config = dict(
    n_layer=15,
    d_model=128,
    n_head=2,
    n_kv_head=1,
    head_dim=64,
    d_mlp=512,
    vocab_size=9894,
    activation='gelu',
    norm='layernorm',
    norm_place='pre',
    norm_eps=1e-06,
    positions='rope',
    rope_base=10000.0,
    rope_fraction=1.0,
    qk_norm=False,
    attn_scale=0.125,
    bias='none',
    tie_embeddings=False,
    parallel_block=True,
    init='normal',
    init_std_qkv=0.0414,
    init_std_o=0.00755,
    init_std_up=0.0414,
    init_std_down=0.00378,
    optimizer='soap_variant',
    lr=0.0039,
    beta1=0.95,
    beta2=0.95,
    weight_decay=0.0,
    lr_head=0.00874,
    grad_clip=1.0,
    warmup_steps=200,
    schedule='wsd',
    decay_fraction=0.755,
    decay_shape='linear',
    final_lr_fraction=0.0,
    batch_tokens=32768,
    seq_len=1024,
    doc_mask=True,
    train_tokens=210900000,
    steps=6437,
    dataset='wikipedia_en',
)
Each number is 500 + 40 x the weight over its row's rms, rounded and kept within 0 to 999. Layers, rows and columns count from 0. Numbers have three digits each. The size before them is the row's rms in percent of the matrix's.

# layer 12 MLP up, 512x128, rms 0.218, rows 482-511, columns 0-127
099:482500470517512423559521528459496551457499499517471476555493514549537445453491526490424488484524516495492488518496506438473443549461543490502446476513546489548468499512549485497542441531552535420510565541572451486490494444519553477504441502448443585461403535481562480508462450455537480506501521406483460535484476414560544504458480497573571403473502518535491495508503443545510525481453
098:456487483533454545455526529489519502527463431520462502405509444497464508457504555509480489512553510483535441481443512550514553480559452432510510493529421468559473495415444516504514552550504562496532536513484458488543525534583537512485505526547422468487472514495493485545456496545487424473551463505534509578522492515585501461519395507454513513442568490532474586492537456572481464507543
099:484489415553492499518598465495542535446489475517429513506464475533423521458430541536515456511500496522501564545466467566451567500477529536488504527516477556541458438490429483520454475508437525489505563503488520453521482576519458456356514456493490521506517514490488531467527470436527565567511438479482485516472479509487534523476490479552496551522521491504436609509465535533534555509450
096:504505508469457486520492489572479498478472490487417499486526471491546534499463554519467577493553436425483459493538526487460435489500546569492486553498459533505491512483538604435463442513456461440476565555432484554428450486489569508497478520454417525561485457434536517495570520510519423499438503551539473515438535464469490460466484460533465483437509553467526460486469492441549486540519
097:477482463476500576555566482504523544563516413577496489518466522505541436456577464514588483527514486515558426598480486455527525539491445544548538513470471496484556417455485555491499519541453513493515539541491495476507469480525444499439527512460472543457558518505550514543487528560533450542508509566454537467557513515464483430456462489517475510517558501517435496516449465474535518462596
096:492509469486488473438511441501525531409442535465466523569523542540454557491509502489449535502494447467531531447491527523591425446518487498430461520489491526588494502551479501570489571559510489497407570526537485520510452499508524487506399609454466502446541468473551496459584532489498487523544532462545473471556480537510527553507511461524454521545518489533543501533557527466490503487454
100:489456513483525524529550509511525491495457551488450426555431439476493478468527497520557434468507438490513508467491441569427460489497468477441505490515425501519475567524547527537431584466451488479487565546522468535532517460577541500503437503518539478438508514560543411428454480473497488574488519492475454509467486581437511530496486522587565473543536495458554486531484475481510468433493
093:454492513424498536483505503458566548506478516481453508503468435481503517555497486448526496443539518470521524526500533497517509477540542493507493458441417519496469488524599447485459498496432423569479543491487462451582465505500466496580387562454522553540517492426488466502501507521531489496426455513495534536503460538566481505528512567493531507558566434408542507562482460565477493488464
100:530462468467451508457537541466474451458507594488487513519496488509469578454502553480517450534522547457483498488516473521517413491521506484491536551480460474532485525508544514504555539456526499462584476450472533520464434515536533596427505496441543478488505523519482592499411488513534536512560523387480486466545454425501552531514551485505580491510569569473420482547468525515496517462522
103:514494482506477567495550541413575513531433506486499511485548487542518518469453475529471534587417484433443440490447472532497532488501548500531489501508461484552553492539450572454487557537503538573447558474567527443449517471494528514451453464482511529468577491452493532442435508452514435545537476432452512528465517527472502525495515459508448467453595515474452464548495549495525521504439
104:463450512498459526527573509423434491447448532482496443545517455547464498506508491571472519511507528484457426513490476501429558461532561507556465509568489486435490536456523480534436535556470483556507428510562529576557499422483432421493501486496488488472467483455508493569431530464507514477467503471559564571506510492429485504559504521545534508517417468511589543489513492480503524534490
103:440540467523482538511572538463469450535479459467422569432508467521531537475525466544457545475492549493503424513465478495501587560473500483532480460464533518526506509538493551562502539562563510515496524456538406499456418509444455506482476540548501426549487521491523406504487571532557491468505518476529450485581514515416476443441470545511456483462511508518543515490512471511433478440474
097:479477507420437519451505483471513513454526570418420499497474540511435568512496523566512536473524473493485512465532514567501475482474497437448525546441500491578474556490525486523489487563538492424447531441506439508488527513418546457527491474470587515453494486485482444517468517506558456437559503497558472547468503466583503498521467538511499514454449553453534610500523518501520467441446
106:542470416468540517508497506481503459469470447448442498537574489458499534466455533532360546553510490497510448445519445481489444452484533464507511483471581455441438552508515529488479548490519522658494553488530478448509486554574495543469483558556456540518495465516528492472486530525458479496507500489443444529486544503525484491541484520544496415473576470516480475502472524491525539518464
103:503507493501582501478519536515499493481458475477526525534506439508571544466511565457563566473535540608506494508463464529555542432521436494557542513548528535460538460531407464495495511577528448496482457467519470497508503478434418579476487566393457491528513546494510497614477542541483499529534480563495492484510526456528517528515470541427510515541523476436501559470502508475502509557509
102:539422492532535542591544509492539380563511513448462555504533445452523484508518457507526490506511414586565482521589509508510459580458469543488478475528493548447455504505469479515486541579489440440533538508437492479547456477523505507491452460501456482479500547457476434539429464480556517515527524494492451534436428464489478540429509531520515541510543478503488537473495539442458478486511
102:428539509455491488515422471444496476475496531492477521512474491505531540537483467586468493588548546438498494541458485523469495475535541499442477516493473549472554474527509444485503549461488441407473481542496588525439512458493450470557480544517465445516511539499438497444480486565593458538483493505487513528545501548472492464543395571481525438514470564444498500540520479428538556462545
095:491538470420509558535422514448503522516516499499557514511616482500415537544443469492490476522531526483534551487569560474529515525473458558515479535440428510547489502465489471480457472586494518528460533498551449503586490475493554472506455467461484544547438501478531435517504455512473477548444479514541443467503473506514547489526437528455538508515486522456511576557524490487539609453439
098:520492437482444533543660505455506472471519473466459526497449505534507463530435489470492458464475519395530470563488421501446470476463523519445492470492532494490507476468533492468528574485445484450521510528534498514575465500498489498482456472519452470454549500501490508488414534552486422514539488482482485532449502518539454527525470445477540506544502552447629494558512584489545478492500
100:552516456495506498444541476621471506531484465522423512512491528542523525494518409592442483445518532551496454515447546529464540488474486451441471478554468539502462474577484492552389454446481495487490533507506441474475503545485492510503522550552458509556440483421495491537494499513539548512491523532570430507442520435507493435511542504541514405503472536500484539546491531525526556519465
100:559514540526481530563498525481514468461569451534536439491467551578472501508474471450509480536558601555435496467520493524474474507491586472544528560465444515505484578526527484474488489556523524537550498542578432461548415538465518485529504407543507514397544527489533467563491481544518479478514565498472437481522567515548484448489459469511528470498468492557466526561543499512509486533507
089:505467506479573556518496544477572518526495411463486494485535535444486458501543523539544534528492483538457537483595450595470459439502457485428536567499525554530498445535449509456489494451425503527438495458548511457553484493492478576592499511543484569499518597482477559549523495509525501490468550565540497475491481501503480445479510553463469425471457516512577482521503511456496504548538
101:493418525550478495491541505599535530566491535473435467496580475466495545444488443468500488522524510458487536537456458473512415501451536526463555528454510475497475478491492520573531536503488540471460487563466461447518486590440507526478476459480550525502495539472512460492466574402484554588499515442482440463525524502561536510418482476539590470532508559493526506472472442514472492458472
107:464517484455459430581547476495477500473462494458488551529533501593540472473539533487517476508467513449471535548588459499518470458441436478557523530515492504507491501513419478488522489489537489517514583493538419514454435539471480564514568519473450479547476426570525534438471521488540512500538541473592460500452375489469491500526464498550494458508585535433489509458486523485471508533501
095:428494542523527504429557541513531537402483495494542544464536528590487529524468564501511572533581452455424470435489505513448551450500502579435491525540461534478502518554527556531452489531543532495456471471510449509477452574411475530504480496468476539466425416440545535531510483419474445463518498539537532454491511443517491488489527517516463451482498487515530486460542545472524516477498
094:473548490530518481519504530513468490517542469508500471455492512470475397476511496529546457509434547494518464460447530502464477417535479547487504466501532440463506555490511541455491542443438548612491522505503523493523446411444456532504517546505528515455502494391545540468508520526569451494528543497463407479415502492500512487525527555438533470615484489444467512523547568529500494454532
093:531522540498541497454549504514540455543516507483438495466497471505423571491532555548449426513522568514498531511475437532522487494437491539518522424483512541443462556510573477437483539470496508450529526533515471461480572493573475456475453540478466467524504487533534381481549544539538422517484554486522439521500549483559475535480464561517460507495483524507532490487498612453431548509554
098:470503489532480474531549494548531484470545518461483443541473435533431546535515552552522507546528486373513446506503551491497563543512525503537466491490495519534526513467474500542476540576462470475486563505507456438533582434428502425474544559476490568484469485520449445478474517487465446482555476464531516522505568478585499494496454447526528496514503474453555413551459439570551507474506
102:436455507573446521525540456481560493527477482504529568517597528481571581516476510471511452564439451450430438520529524431484535552468464494554510512560490471439514517557460538430438539503467466424553528483480515472486484534478512468551498537571402539522536458422478447510540478458542462524515444536540502523521473467490530469544542512509494491468531485483528557475542524503549518501531
102:438574535497507424516480507488543560484440550561482448455469557417488483450521379430545471524509534541470500478424545482570505494494487510541536478448514523523479484434573530480496493541538481555510491471477509480454536471572447532488560497495491525494511463419520481453485470467469533465495562458508491481617514484482532486543519463497529437541552545504569552490484541466476529464507
# layer 12 MLP down (transposed), 512x128, rms 0.234, rows 482-511, columns 0-127
092:506457575454428503470509507499544442533506418489531511521486523450448526489467495500526548525545439501473448440460415473563543479538504459500573527513480541514481503448501496536451500477476472550489424522498547496474513527483546453480545541488570475569546507409484439466496543523414523490472501520519495476566547593469551425467483483474494537540435544514576572490454458491468521524523
098:519467501578486531491531426526462504570504482429490524532524547505533471436524477552538507468482547518468419545434487515516455484531583522505444529469487434528497458552512498468490417544435590523464535514482506479496514515459481522538471509573478505524529518511534542432572490501533503499482486456461428508459529490463521489553528483560508496567384572470513461459551464510452443427481
096:484500523477503456535461557542462495460467483470532508493437486489511526510528506536582529508520488472495490458442532497518548526542474499420504498548569519433521515555555466476483521441561441517513502511490395567548525469581487489557510527496551533476509539522429475475509478542464417372510512468547468490495494463525532544439526480501500420519474570461555497549484580468463459424484
101:424536539567447458570519531534526506525411491476501442470517469523511474503509533469499453458544491470485450589458514519483443498566537466529505470506470448498499506532524582561520450515487477487458571547449499488418581497469556481450526440450488432504479551506535499532556497549483522514445511546575491487532474459530593445476469464514516485503493552465505526488519469534605473561475
093:501527477527536487567512473561565515492514524421547459586477538517477513503419452448421528484437505516547485473557453484493482484502526425516490484525531586537426508538520563522506445454475513549537384466524517496501529511487518504510468486504529557534414490443492533472491517495530560517478507427505478535511532498532449528521517513524581436551503472508497503493506462450416457417428
091:481483487536452475463510512509515480558565467491440495459485414533500501503556445530476488562456422509496491452524547510498521533514539478472487532500474535405481465519529543535544476503495541430478472502538492527586482516518501491466526461475419472534498507463475510520552484498613525485485472501497585404471510571476554551578507417504490558432566470449525566456473520543527431474504
102:507474496430464578535566508500378480498466485395461491455478444515447503505520520518431541528539535460438506415471516472538443522442490517489526492507475482453553423458521493520485451417528537505486464489524469497508522517396538553549531500433451506506521491530491540511508497514496554522490457550547559466493532517469572501550477437470533471471518482523434513459482499545569527571487
101:495432506485484481480553473551492508508447566517425435491492505494601504582548529482516467498524507517508528486496539524469478471533493427531510460523453448460558425467505484463554505510490522495524509494429532488528479564472474523467491504543585538570537474550632547445419459470551537517554537472473509504521567487572504509432456444456530465462493516555459522473495487459538554500495
108:488518511464506474503532464445499568491478526445517456506450505448484508545487523508483476516542491464427503412485513479558543553529538481520523569458478527516465492524532528477463456479397469537537506529496541508479569457568501519420510476551523518513539499457556480571527541576381479509493431495478491440475512576474411510541501504514499573556481426432558510498443536497460499506450
108:511499544508536419460527481534509558543410417473606491504485502459491536459476481468489485465565491433487582484482482457546484479518486392512455488517449465479472533520473499499538470501567436519552565542512408519457506460525471494512566503487507510510518479609559421491532540522533566492485516540457496528566484487539503582440520462498527507506476505487527546517500483451445486496551
110:576461489581600505508505499436468532497555477557462521547605507461473476584571546468452525499509562521471456495538488524421555493494486570446519490445452465521577432467472550460520440489489501499489553542472461476462551503481505523536513527470470537529488486525545537503464451528479501595473473529482483485494466548457408536480506579507506481552466490483511483467491518444455551517514
095:435556513493532464544473563504445539539463443488543473457524546491471461511510550517496460510506534532528545474462474491481461509537460471601513512398429462476533531551526534528557493502527484478447539512558509468432573542461438499544450526575563513550519511536521449544543465488506554483431508491443521562520437511540513425474509469523494468556505495430557495505493499427552466558537
096:525454565519589528551513474537493571540507627487477493515436511530503487518531488463463483478475507572527581549489477494507523511584513501531519511537382454458493482518540539509450494389469522484499520520493542527504465512510563532581467546503401537504508457499421530493515555527551555510499507447506481534494542523460523478516509521446481484519542437497476469547425493527546509451525
123:478535557548511410469557560492510460563449465454590557497486514515463520539489485527394488524541433473538448546470449545492490534502477481475460552522502519477519564534501467498499471473498441476507533423547433542410548481491570450498480470527469476472448430523550452472537537535521514527544546494521545534493518487526565550487575488491463429487462501436524500469533478478432487510548
099:530503536483422519484507465548553491468512530431470514463535546525499480452489549514550448538475537491471512474465536533566478535511504542471528470501557555504456574409487523486502431404466458488587492522482537539486514513502499468521565498453559453407497506491412464483517522445576518435546523478527547446486519504556536454486524473435490430480440518522504525566500435462516480553449
102:519403450451415524488553495457529546513408537513467529514473491474492597465431518533507494498520553544481506564535487496454543496545485530567500517428499533558500453538534475500506509420462503492528485480506515392494480462475528438484550508509521491452535544456490509529464503461491404482476512536483488486509432526479519476506533518557513513538490472547541460556374523472541508585537
104:554563528506506491510499443476553444571564527489520601516482440490485459512515553472427537533507510543456488587517468517458445509416488441490488516449480499462481565498463527498592537489506458502490523438502526462483494479502424371571483473515466545422523492564496492523546455490498523485446478515551520534513539491480549530533512478524540529526452490554565551524552493529465534488441
100:515450488546458513424529508495506479431552386528466529571498453520500537466517563504603517577521476483574427508487513551453525516506515498472540549486509494430489447469532481531520529549492406507525544514485477522542499546467582529493508545558543397468418447495505525460462461451516497521492481482487552478499561459490456462514511494462489528459544498524512513428495527514534452452560
096:546497406518547524504508494497461524505448544462536494508502460533549440543540548475496494514550553487516489468485496458522508528517517445513491470490511492522493459460493474523521541481461550526463589530545502380474489470496554481484493452516477471505601493502476560417521523585558500511453466466456445515528478502503419527536485480496592538487497539447390526501437425498510452567574
101:452446463484484482508493497511521474582430544474399530490505502527449506503561554642497464488519513428472496510470530524551546436511478470472495425506478517531531457521489502446491573511529433550439565446539529485497492418476465482516498513505556498540548532520507499510566479448536510543532475512538485489511473481515540426462450480515489485553469560434451532560427477537486583498508
094:461458491517582479456459494551477549477504468494426547514557551439523544520525520503472548500536380453566447586535476455491531498516492520511497525497540468548475537544504477519473586456517480548480490471514551529476535507525475545509488500470539528502480494564575581424516511488521506504549424482474502460464430528481541527513541445519488555594524497544552499495473411456521503472430
097:504574455519472474467546488500475514556514461551481475508454434535585539560425506492473561435483521505532477493453563438523583544486521573552491473498446437431524541518608502521502498560505502494527501566458555476482496500505494442431542428495519462519488422544558489554512547452543534522550470473486496515557529529522477524535479435530481552488556505504437503551523520523519506530551
093:547518487426491574588464465457466495469547495486476523488528466519442520469412493501499542457503481578515525395536449472469520521539500498556480452512475485495486572523493460481497459538548513527634453446547511537533515479523556440490486482507570515489494506498569490525500445493497538427422508509517515445482539518514588499584561483531482534510459548474487519508543506464560562511532
113:491553449452488485503460516526481529490490379444505561488399461527501506505518488550441450473542459531559512478535510533466508531396494523546529530380429556516493560461518503478489427476484478476481486539593505471447522482581455447544473459473554488479535461530500548491468495477482554431543499550506512522536553473512488514457476476514525551549466564519501467505488544508493485455443
099:470555431486473569491470487457512508530418487571431450437469492519548463521558490450473478510522525543558498527542518511532473503495507503533491475465470438524554500532530483464477522542526441515439479536547498441430527479523577569427525492480533511508557440550545480529494496430494555525466498518528490565570488587461562468448462435500523506495498464567515496466475504544612510516550
096:534500488485520496469529508466529431493542381570531529571523448481427490529529553510528515488501545522518513531471487548471437488466457520521468480522536493513480463467479492552535486531505496519510598489525542440464436462428477503487535547513527515554554497533560503504490494476420441573482490565534600513500531456500490504538440512533467557375450499568548485465474478507509426533495
087:488506543586506492473418496420541408530593522470519515534500537483498543477490475524375493506493512469485535542503530551528481496504530471481499500470539473484472560556492461468498425467481584486485464511505410432574514508494426359484549525532555498529500517491545531492467487565539529577493505485477549500498451545516456544495523558549525471505503487523438524505461505529503486497485
097:466531534455443553505497463534540520472479384573537481555495500458508480469506465519449481535490487544533495551492522454464490537466476450493499562485516466523470515482437538505553468504481597511525650524523466504497457441559467459417456449478453498525471576466481515559473546523476553474490448493492490511483550496500444512510583523496521480498450522549565458451519433546453494496465
094:510555483541494510517544481466473508478467529583559479450437476530456505521514462556528535467490599496508493475493571420569463482543458512493478437499506540629448474526576577554518517522533532476484402514484434537546485439526534490509490556533487519531466510494386442501557450531478522512478559485462455517490559578510480467458513514493531518517505514532499449505496477495493446495499
102:526453438495584437540512506457500512516505493543450494545502430466534476465529501455525444519479511509465533500540533462471449492431534454414418545538518466591499519474524495472486555500446541467505452442470523487497477530389549472540462481525442489560470474487508557466434491520539542544491452428481497501506533466472459505491517477489438508491514434534431516487449455457542559472601